{"n_layer": 8, "d_model": 768, "n_head": 6, "n_kv_head": 6, "head_dim": 128, "d_mlp": 1536, "vocab_size": 8192, "activation": "swiglu", "norm": "layernorm", "norm_place": "pre", "norm_eps": 1e-06, "positions": "rope", "rope_base": 100000.0, "rope_fraction": 1.0, "qk_norm": false, "attn_scale": 0.0884, "bias": "none", "tie_embeddings": false, "parallel_block": false, "init": "normal", "init_std_qkv": 0.0175, "init_std_o": 0.0, "init_std_up": 0.0175, "init_std_down": 0.0, "optimizer": "muon_variant", "lr": 0.00639, "lr_mult_o": 4.0, "lr_mult_down": 2.0, "beta1": 0.93, "lr_head": 0.0037, "grad_clip": 0.5, "warmup_steps": 200, "schedule": "wsd", "decay_fraction": 0.939, "decay_shape": "linear", "final_lr_fraction": 0.0, "batch_tokens": 65536, "seq_len": 1024, "doc_mask": false, "train_tokens": 932500000, "steps": 14229, "dataset": "wikipedia_en"}
Each number is 500 + 25 x the weight over its row's rms, rounded and kept within 0 to 999. Layers, rows and columns count from 0. Numbers have three digits each. The size before them is the row's rms in percent of the matrix's.

# layer 2 MLP down (transposed), 1536x768, rms 0.0957, rows 86-129, columns 624-671
096:522509512488491483530550470487468498509530477505522547467473466511513497504540552538501488471464468466508531499521494495516492476475480476504526
099:495497503482455501501472472475512511458499496497528540475534500497512498505502470472518485532460495494506503457547528510463493506531490513477472
098:533497498484496477480480519478453517478518525483504524508490469513509494468480518518530422501493510475482485474475550488500484495464494509504534
103:476487528563506491509503512517499524479516505454467520498474468487543503507531488480508529481466532508479473492501468467478503499489503513514528
100:488504508478482493513539499498510506500523534496488489498482479465525527510502483501496477485476493517473501500475483530496528512470492518505444
098:527496476502522501498506478495466516468462519511463478528501512528473485510511479541531456532475488516538493489471488520474470493499468486535529
099:498508512481490485495514516503521539455449485501526513554470499489561483509514490520464545485482516481522511534472575528538490512472504558519496
101:501478509507454520505486537484515501504508508467513465475508496511475507514520511521465497512469486489509463512470501526474576515507506523495490
098:441542519495539447472533530501494499514495483503509513455497504528535474500499473564543527521497461489476508471568496516520499556475476493472466
100:493471512476517552499487516536514518455486498468517481487557496460511500519501516519514561515514518496523498453517527515535499529497514512496527
101:502495490544537501490500527529501556514513505498477515493505542490469493498475483511478555478484508506501533493478515461556534464515543492488530
103:495454536497543510509516520546542497490482478494523506517527513496472532500500470500506519549496519539552507483481502467501492513481525500476519
102:445495476439494487511475485484511516491487490470482501517510505527487485493475513508478492522518525526505483492524515498489489520517504497475524
099:481508475549534502466506522495483526513510509519502505501530531460458482459535449507533502536474504498516522459527528503511515490481480504513493
100:491496537527480486528489527516481514503511528468475499513509487493456507475512510508506447468477496464503489532474498516497501513511498568467478
097:538480470498537505527446494492503490488484532517518561495488495524492528498510523513530472498552501482519513492509510471514493506494477475509492
102:443477502518505461488490498497523483523518461476530475470478485536509515531515486522468533481470507497523537491489484492461516542478494511533496
101:543481528484474491501508491496537487516532548481500512474518508519511517478534560486509494502511501497512472482525488509493532507480462481492453
099:445547485490484533483498495509517546499547527499467505513517523501512464508499505487504543499501508521499525500518500519490496502488496507540494
103:499483502482477565487477495475532467502471475484535476486514454486524512471470497513499510516507466535481495498484477497492490498507499514532477
103:487494507520494488511527482520504560516527472484463501457488521471527474504505499491550509480495486499483492482494543505512472510481506488512496
102:477480450510478485465518497489518499540481521454564507524512549494507465483492489503477484508526510527471472465499546527489528467503535523503501
100:503501478463490545531482471499466516455473552503539500531487500544508522522463565492508477487459522461512508540471506477515472519498440434517505
097:505520508525514473498486541508499483539519487538490467511489511461489526469501505454493536487504500454489554465482516525472515531460487464483524
102:478520527540469510481507462486541515517494525508538510502478510475494477533514493445484479511536515505501516493507516494492472530450519480504533
105:520484472507507494509493496506477493532487473542455501465521487523471464465510530492519496511538478522512523509506485509480519516543503492503509
096:490460462493506472529502489467470453488489481487512503465516535497478529504497460518471498466507494531478441486518523490517497547518509494523488
099:531515533493486488469492482498499469516510465510524561523510476537520512523536471470475513545498467541473513519475494526464517488524475501502530
102:503513479559505458516462486515518528502494502523498501550501520478529511518508452525497500494516463465486489495453474520503449492520487517513513
102:537525498507501506479482493530490458483464507487489547488480508507529529496497552516509495469489511479455491495508514523488528511502542470482538
104:532501499537511500537525510545521531524499472462516468506520479482484503476473485478498486483508473449545522538483508534517475514525531534520481
098:480471523492506500482513483510496496520493509490492515484459534448530476536497500483470504464470455460463542531498493559488540527521508494528465
098:509499544483536490498492509511494494485496499504471478493535519488505522456500515508557466504501490438503518448514527448490468487518523519473517
100:522534480454565496481521481466499497483504502486507497477492497522522514533518499515517468539467493492520523497558464470481521525513486485515511
103:520485488492530491488505450501541496507545516511498463494448488485492483479483469519480466496496487500497459478490520488508496486473475463486471
102:505473516475500487458517518532516500528497556488493460488516488477528558480541483453535489487482459462512531458477482521482422491479521510494498
102:498493546525502522519514511442480513527515525516496535527527454524508479512472559509496446477483519499487499490519513497480518484505487507528528
098:552506502480486486450511488487485500472542530470481514559506515515519483489511524450530491532495460489542497484454515536499488524532527555496486
095:502521467506522525499418525499442507519458493507510484517489498500484506479518527478487486519522537505506508513506470475505455479528523539481486
101:503499500478440498495531548478498493492492489537501480524498475498504472498526491514521522527487509515497509520527526524493560518494527485502458
096:489472514521493529499487517507444528495511447523499491508483538559506499502464488514488535530506545520442508527506496446450543555520477498474506
098:506487546473461485493492514520535466457521514475464494458489524481513559513489510509545502488515471464480519507500537537485541471524495496495497
100:463531463483505504515480463479519495507455499501500497503439520463533513486526560515543493481472493501509480455566486476466478520477485524464475
102:489522469532469470536483497515474499491472495495493529528469456553481516528497537497525482508492528495466538517493523533460463529513507467517510
# layer 2 MLP gate, 1536x768, rms 0.0726, rows 87-130, columns 624-671
097:502548486532522501466506516465498503542500501469497491500519522486491439505526446465485477521508514539503514483472504521553422509504504512494478
098:457473485532458531553489448546563472526502464489522514497481515441529501537488537520482524487514502546508528540511518541569521471521483454483503
100:450538468507505461517552502527517482531552497492486498503530496490463499532499486494495543500503537477505513489526491530533469472527487496479494
098:509500491448487511470513475491516524489501495433524504510497501498548512462502430481476494514482537482459505542515449528485490498476508498479478
093:498477470492465477494571560502474516530461491538550550485487521509521485452479469513475577498501493479485521524512499491486491475504504496457518
099:518450508544517494491500499483478499490482526472516471467487480544511484488493454485538505554472499458509528504538451467483473485509533500471532
098:495492469471506536496523516488488500501479461503507470514434507558502456471547504499502538476480492471497514554520497460457499460524471491513491
095:511511526500473477500475535499513488507515483479511459481500512479502495494526469454483499496545506496481525542497496468516524542530493494506479
094:506464482513505507496467525527486516476488441496488497514512465516535465488549504502483500501518528500487536504552517463481454474534497512473467
097:508516462502524530529496488464519492460501504460520505526535546492480476483483542529551484514517473491482552533530464537509502516517562474503488
105:490415518521474466535478502485543511511494483470538559504465480477495480473487490474459539512491535530498492479498522512517436500503557498484479
104:470517507491500515534466540497493483539503486474493458533510491495495477505508525477509478511456541544512506501515503498494517557482488510526503
094:541525511468512505540523487463520538444479510524509483514481511485496500506507501539500510482478511477495478502541508500518497502485545489460489
103:482494519520495445498531516462483543516463460509521446496536486473504502520455461504464480498483477499493547520490419544462516512472475524487525
093:480497533503468493481495555478519524531499509456471484541479538473541472525521529467483459530456468520534508507498507525491486515510517503513446
099:496549525514501481541509460502518505510482486489508489467495476501494510490491498471500523513518486505499498542492472472564471485494515500495452
101:493524526496477508510532501509516496491527500493499498510473560461502508486480494525478556490462502502485509487508418490492531537571485532497534
106:482561492488519492488528513514523504536489527511485492535518488513479533534521520497518542507514508496511513486477523483516474481520482502457487
100:490474510477515538509480514540467528535511497464448497566528460451546540510483511479470514515502498488524497533534519493505523512528504530477479
103:479518513508490495466496531493483517512505493514477500477486499504501540482491486514498452453503474543551502494539482498475496505468509526543520
097:464524534538532499501486553461454478501532535500526503555509483531489467491505525485512509510489463558541510500505464534514558514529523496546453
104:481485562532513486520472479513516498510508475542485482496509496494495460489558495522489517490476511488522488469497501505530531496554559503451519
099:506506470538502450470505509520468515531504523514502517509494560495515500477528483523525491528501468537502476491542502509536475495497478526502524
100:515559459493508487495475524486473495506521490500527521495471513473475481503504524463523461531461512477522471536483474485498550493507510520438525
103:440478498482489513501515472504505502462489532533540518539516475470493538489502537501483489544523545518543506533496474520472501503425467511515507
102:479426493518525477479501502469492491514466533471513531535523509519494518511498504478556526461454523473519518517469491475497462532517519481539525
097:509545490497500506567519528511494507482517510463525497533520462539481497527488508498484531484472515537496533491494535506496444490467478482477521
103:513503511493485506483479486509492503535497480539507502488494517463454502488487535516489508496535493480456533516528525497481536519464501507476534
103:550491510459468486547518496496465499480501478487509484503510519463449566551494477478478480489466479479528507536519458531504463473538504514502507
101:533509505527493492508492460525467475531481500480494506493492502480520520511472474472453519484494495531511466525489519514502528495538519488501499
098:478513544496524532541474479502505492516485500548523524515506550500541478503508507492519470512488509486519490508493468496494523519504508511473564
098:467493485480488472503529478470500477522494479541495492503485458513489530465504463515503500484468518519509506491504560480476483450523524494485491
098:497526484488455567510469507495496506492491470514498545512493517507504506495478561457452461473514508492498541510533492459497487483470514511541521
103:481563533488511507486538558483489499476570502531494542474517543512511509462525521517504525489510487534499486483522448507477483494498484455486490
102:492476526469506499503505517513499505495513458506474540549476502511477461492518499493486481499535517470497453495512471497520471538582497499484496
101:495484528482535502492538513441497520550499499546519515517493430503529491531474500507504518526483487474535502515510510487438472505547538503482523
098:534497458462477532502490498559491516503510529487487490527488467515506515515507491484482501521490497497507449507517463480509492491478471525497513
091:528508455507487546506528521519499521519495473541461491501508538443493448467523510476482464470483498503510503484516499497500519500507509524495512
098:496484473541474504485500576523497491479526493519469446485534565496517484504500495538490491515483477468550489488517490503504461445483461475474515
099:538512483496488523517509526533482459495528528523500510494511524517448480497511504498522545485476570473483493512455483469539478503544512485500546
100:468545482502544487493506514495499557483466464486519478538539512496500493503523475489507499504476521503501463506522472509488477522472493533513492
099:512547500474448502502500541488472491475482513467494532503473512540541485502515496540538501475451496496492488514511487537483489508517471521504490
100:495508526518501470458484563442475518532519486465496500461544485461495499495525503513514530477497475496541466538504482494492468500553481541480497
100:556507575503466468542537473550508511511484465520494530479523542482538465497541532519474458465533506483452495472508484528498507515478503499490534
# layer 2 MLP up, 1536x768, rms 0.076, rows 87-130, columns 624-671
098:504467484465485517514505502496493503498507517551440522526502539497531462508528530497527447497469497470519505538508507509515505527504514496463521
103:459456466508509452528547494491539472539493505476506505505490465472486516485532472483469487499532502518497551497468549507521510449501472492461524
102:505493462446487487504530466505491523474483479489560504489497488522505507524505516582473490530494531526493531509475500513540537444503515550520528
097:486498497499489530490516520511457507524503525503479488498526477511471465489516534531525466495541479488531493507523506507532514487486497483498511
095:486515498478510534456480495500489510543471508471491543508501523535484497513496491472506514518508514483525472516471482518528530465510501544485509
101:454492527456459486504501498506509545503475510499484500483478502475500511519509519529486444517562479557499497495497505484507500509512494492518490
100:488524517466483501503504480499515534495486509509505532483511476491481480537505504528485510494502461517491494507501534552493494503444484537558503
097:556553493508498496501494486489504516504497517509493510529496470518499482518477473498507534498484525531522521505487476518508491480487499568488483
101:511496546503473487493530473544482498483466490531491505420506535497495513487502492533529517547467523490455505475505485505519547492481504487501520
103:524519557536504504486494512449507505515504510491502483515478523506523506490466475513466490533474497522504475512505531522495559506513504507522493
099:514512508517495530461473507518469549490480462490537477493528472494508494509525480487510525468463528494529536504499481537492482494497523519507506
103:479487477494488466472555510491474558526516478477470485542530463500497470468501496535509502492481470505510484542512482489519498516501513508520490
095:504547484492475470508465507480486487517477480487470511501517496523463541498513464569475511521518463516458501479553515525497516523496500486517507
101:532493507500538483525410497529514521546492472515505494522509491545519504453516514541462515533484462465486498535499506532544496484531446503491487
095:506476490473492487476552518495512531496492476494465519463479516497534484502459497494536482528480502493509483491520486527510492503480524532512510
101:505494486492557513487521476505464503494502491518491529458484521496465536509520504511474500469475525471478472535528522501520471538543489508508469
098:510475525515473494477503473507457484467498499479479490485480522527508497507472521486526486511533452538526493453537504495510474465498491476511481
105:534527502528501493536532524498566519493480545464500495510481473484497470492508483550511491494517490474462505470521515532498468490522511450493459
100:507509510532446487547552454507487468533545474491463492492484502490512537497462471511491511537493485509520481562499525493492531517528489483470469
103:566501489523480506499472505502495524493494486527482466458487523502492524474515504491510529507485549495475546458493521513505498510492467479544524
101:480490482469495490520484548481493464522472522462519489531504517472478488503507463484533503493502487530498487498522517508513533516513510466443495
102:487539479543506485494504484504516509452521502503453505533525504514491490492471555516505459501530513495492491528506470473493479496488518531515492
095:538474521502502520497447517501511500490488449454487482471523481545527524461536515507510539496528488469529483509496463502530473464519503534503494
095:499535487472496537479506508484487507497540527542528472510499511478483442489484526504471498521520504533533524504545514489513503542505490495480512
109:514500487535530506497496479521501516481465476488503498505502516503487563471514494504579444540502529504539501494479490494518448511495466511489463
099:486495505506466479500481452447505511463515466491470504407472480495509516466459522502494516519507451515471486519457527513535462538499527476507485
098:509528496516478495524447531489481500528515501501514517436513523468466490473494507511494492491513504494452465515469502553467534496494502478509484
105:483475514507483509472516498481483546529485496486485458521526485489569467480485518507506466518475489455537513554500457524500493500528499483492488
101:481499497511480507460573518451519547584485518509515507487506499491487535529484499508496515525465517481505498500491530475509516509519485481501500
101:534492466537553462549459506484505491504527487512549543502470495493532504489483473486522440565488468523461513531505496507487504472489498487460507
100:494538518491494480518501506486476536477525504512479509467515504509521501451488493518549534521449457494503445483467524467524490497481511504461489
099:491486495478529507469479532450468545508516528502533496522513513487551485481509497490475466491495440566514504463535487506451489485462491472509483
102:512511463497512477526506464467474517521501473487477451512495532528504484508480519501458560525445514499507512497473526493535502433470503503449485
108:520496517531507490519510500479498479503513525508503515508504546485539458492485539556497529495495503503473491496512488497480524483520490466497496
096:512502493518457511502529487460515529512487462491497531479502534485496509551528495469496478577483412546485514512507471480511511539489480508502481
100:511488512474482469482490475511523485487452508472490471490503502483494487531471510526509493504547496465480486490511520555478467519498486503525460
097:495471502535501477561474480561468488506492508458473466523504450484496501511509474543524483540513465474507477496478494494514473476552489480500507
096:521523504502528500547518476496520479487514499531468487472505488491477460511497540494465479499481492517487519482473502488507525472449494508527462
100:558496532494453505498470470517495531508470535479489499498486496512522492499503446463468476487491494532491497487461480506471502473535465488503493
099:512517482505495503541449544492467474499526464496530462494531499485480497528497468448508486500474473441472490518518522529508473492504484503511507
099:474462520474505483510490436484531467449522475502489483465506444500477494533484495492477483488518484531481510477478516448506523512520528538460486
100:538473515492504549535495471470507558527458525482463535508461543456512463469445509545492461503515523499464529451503482513480541502495486505518515
102:515493510494471507481509512506492478505499488453501516490524519538522528518514529506515493516532498479500506485524576524503488445499463531470513
101:504487498538505507539479470489487528473534492550538519527487453525498455444547532514480536508494514490529503508506470508512504477506521445474486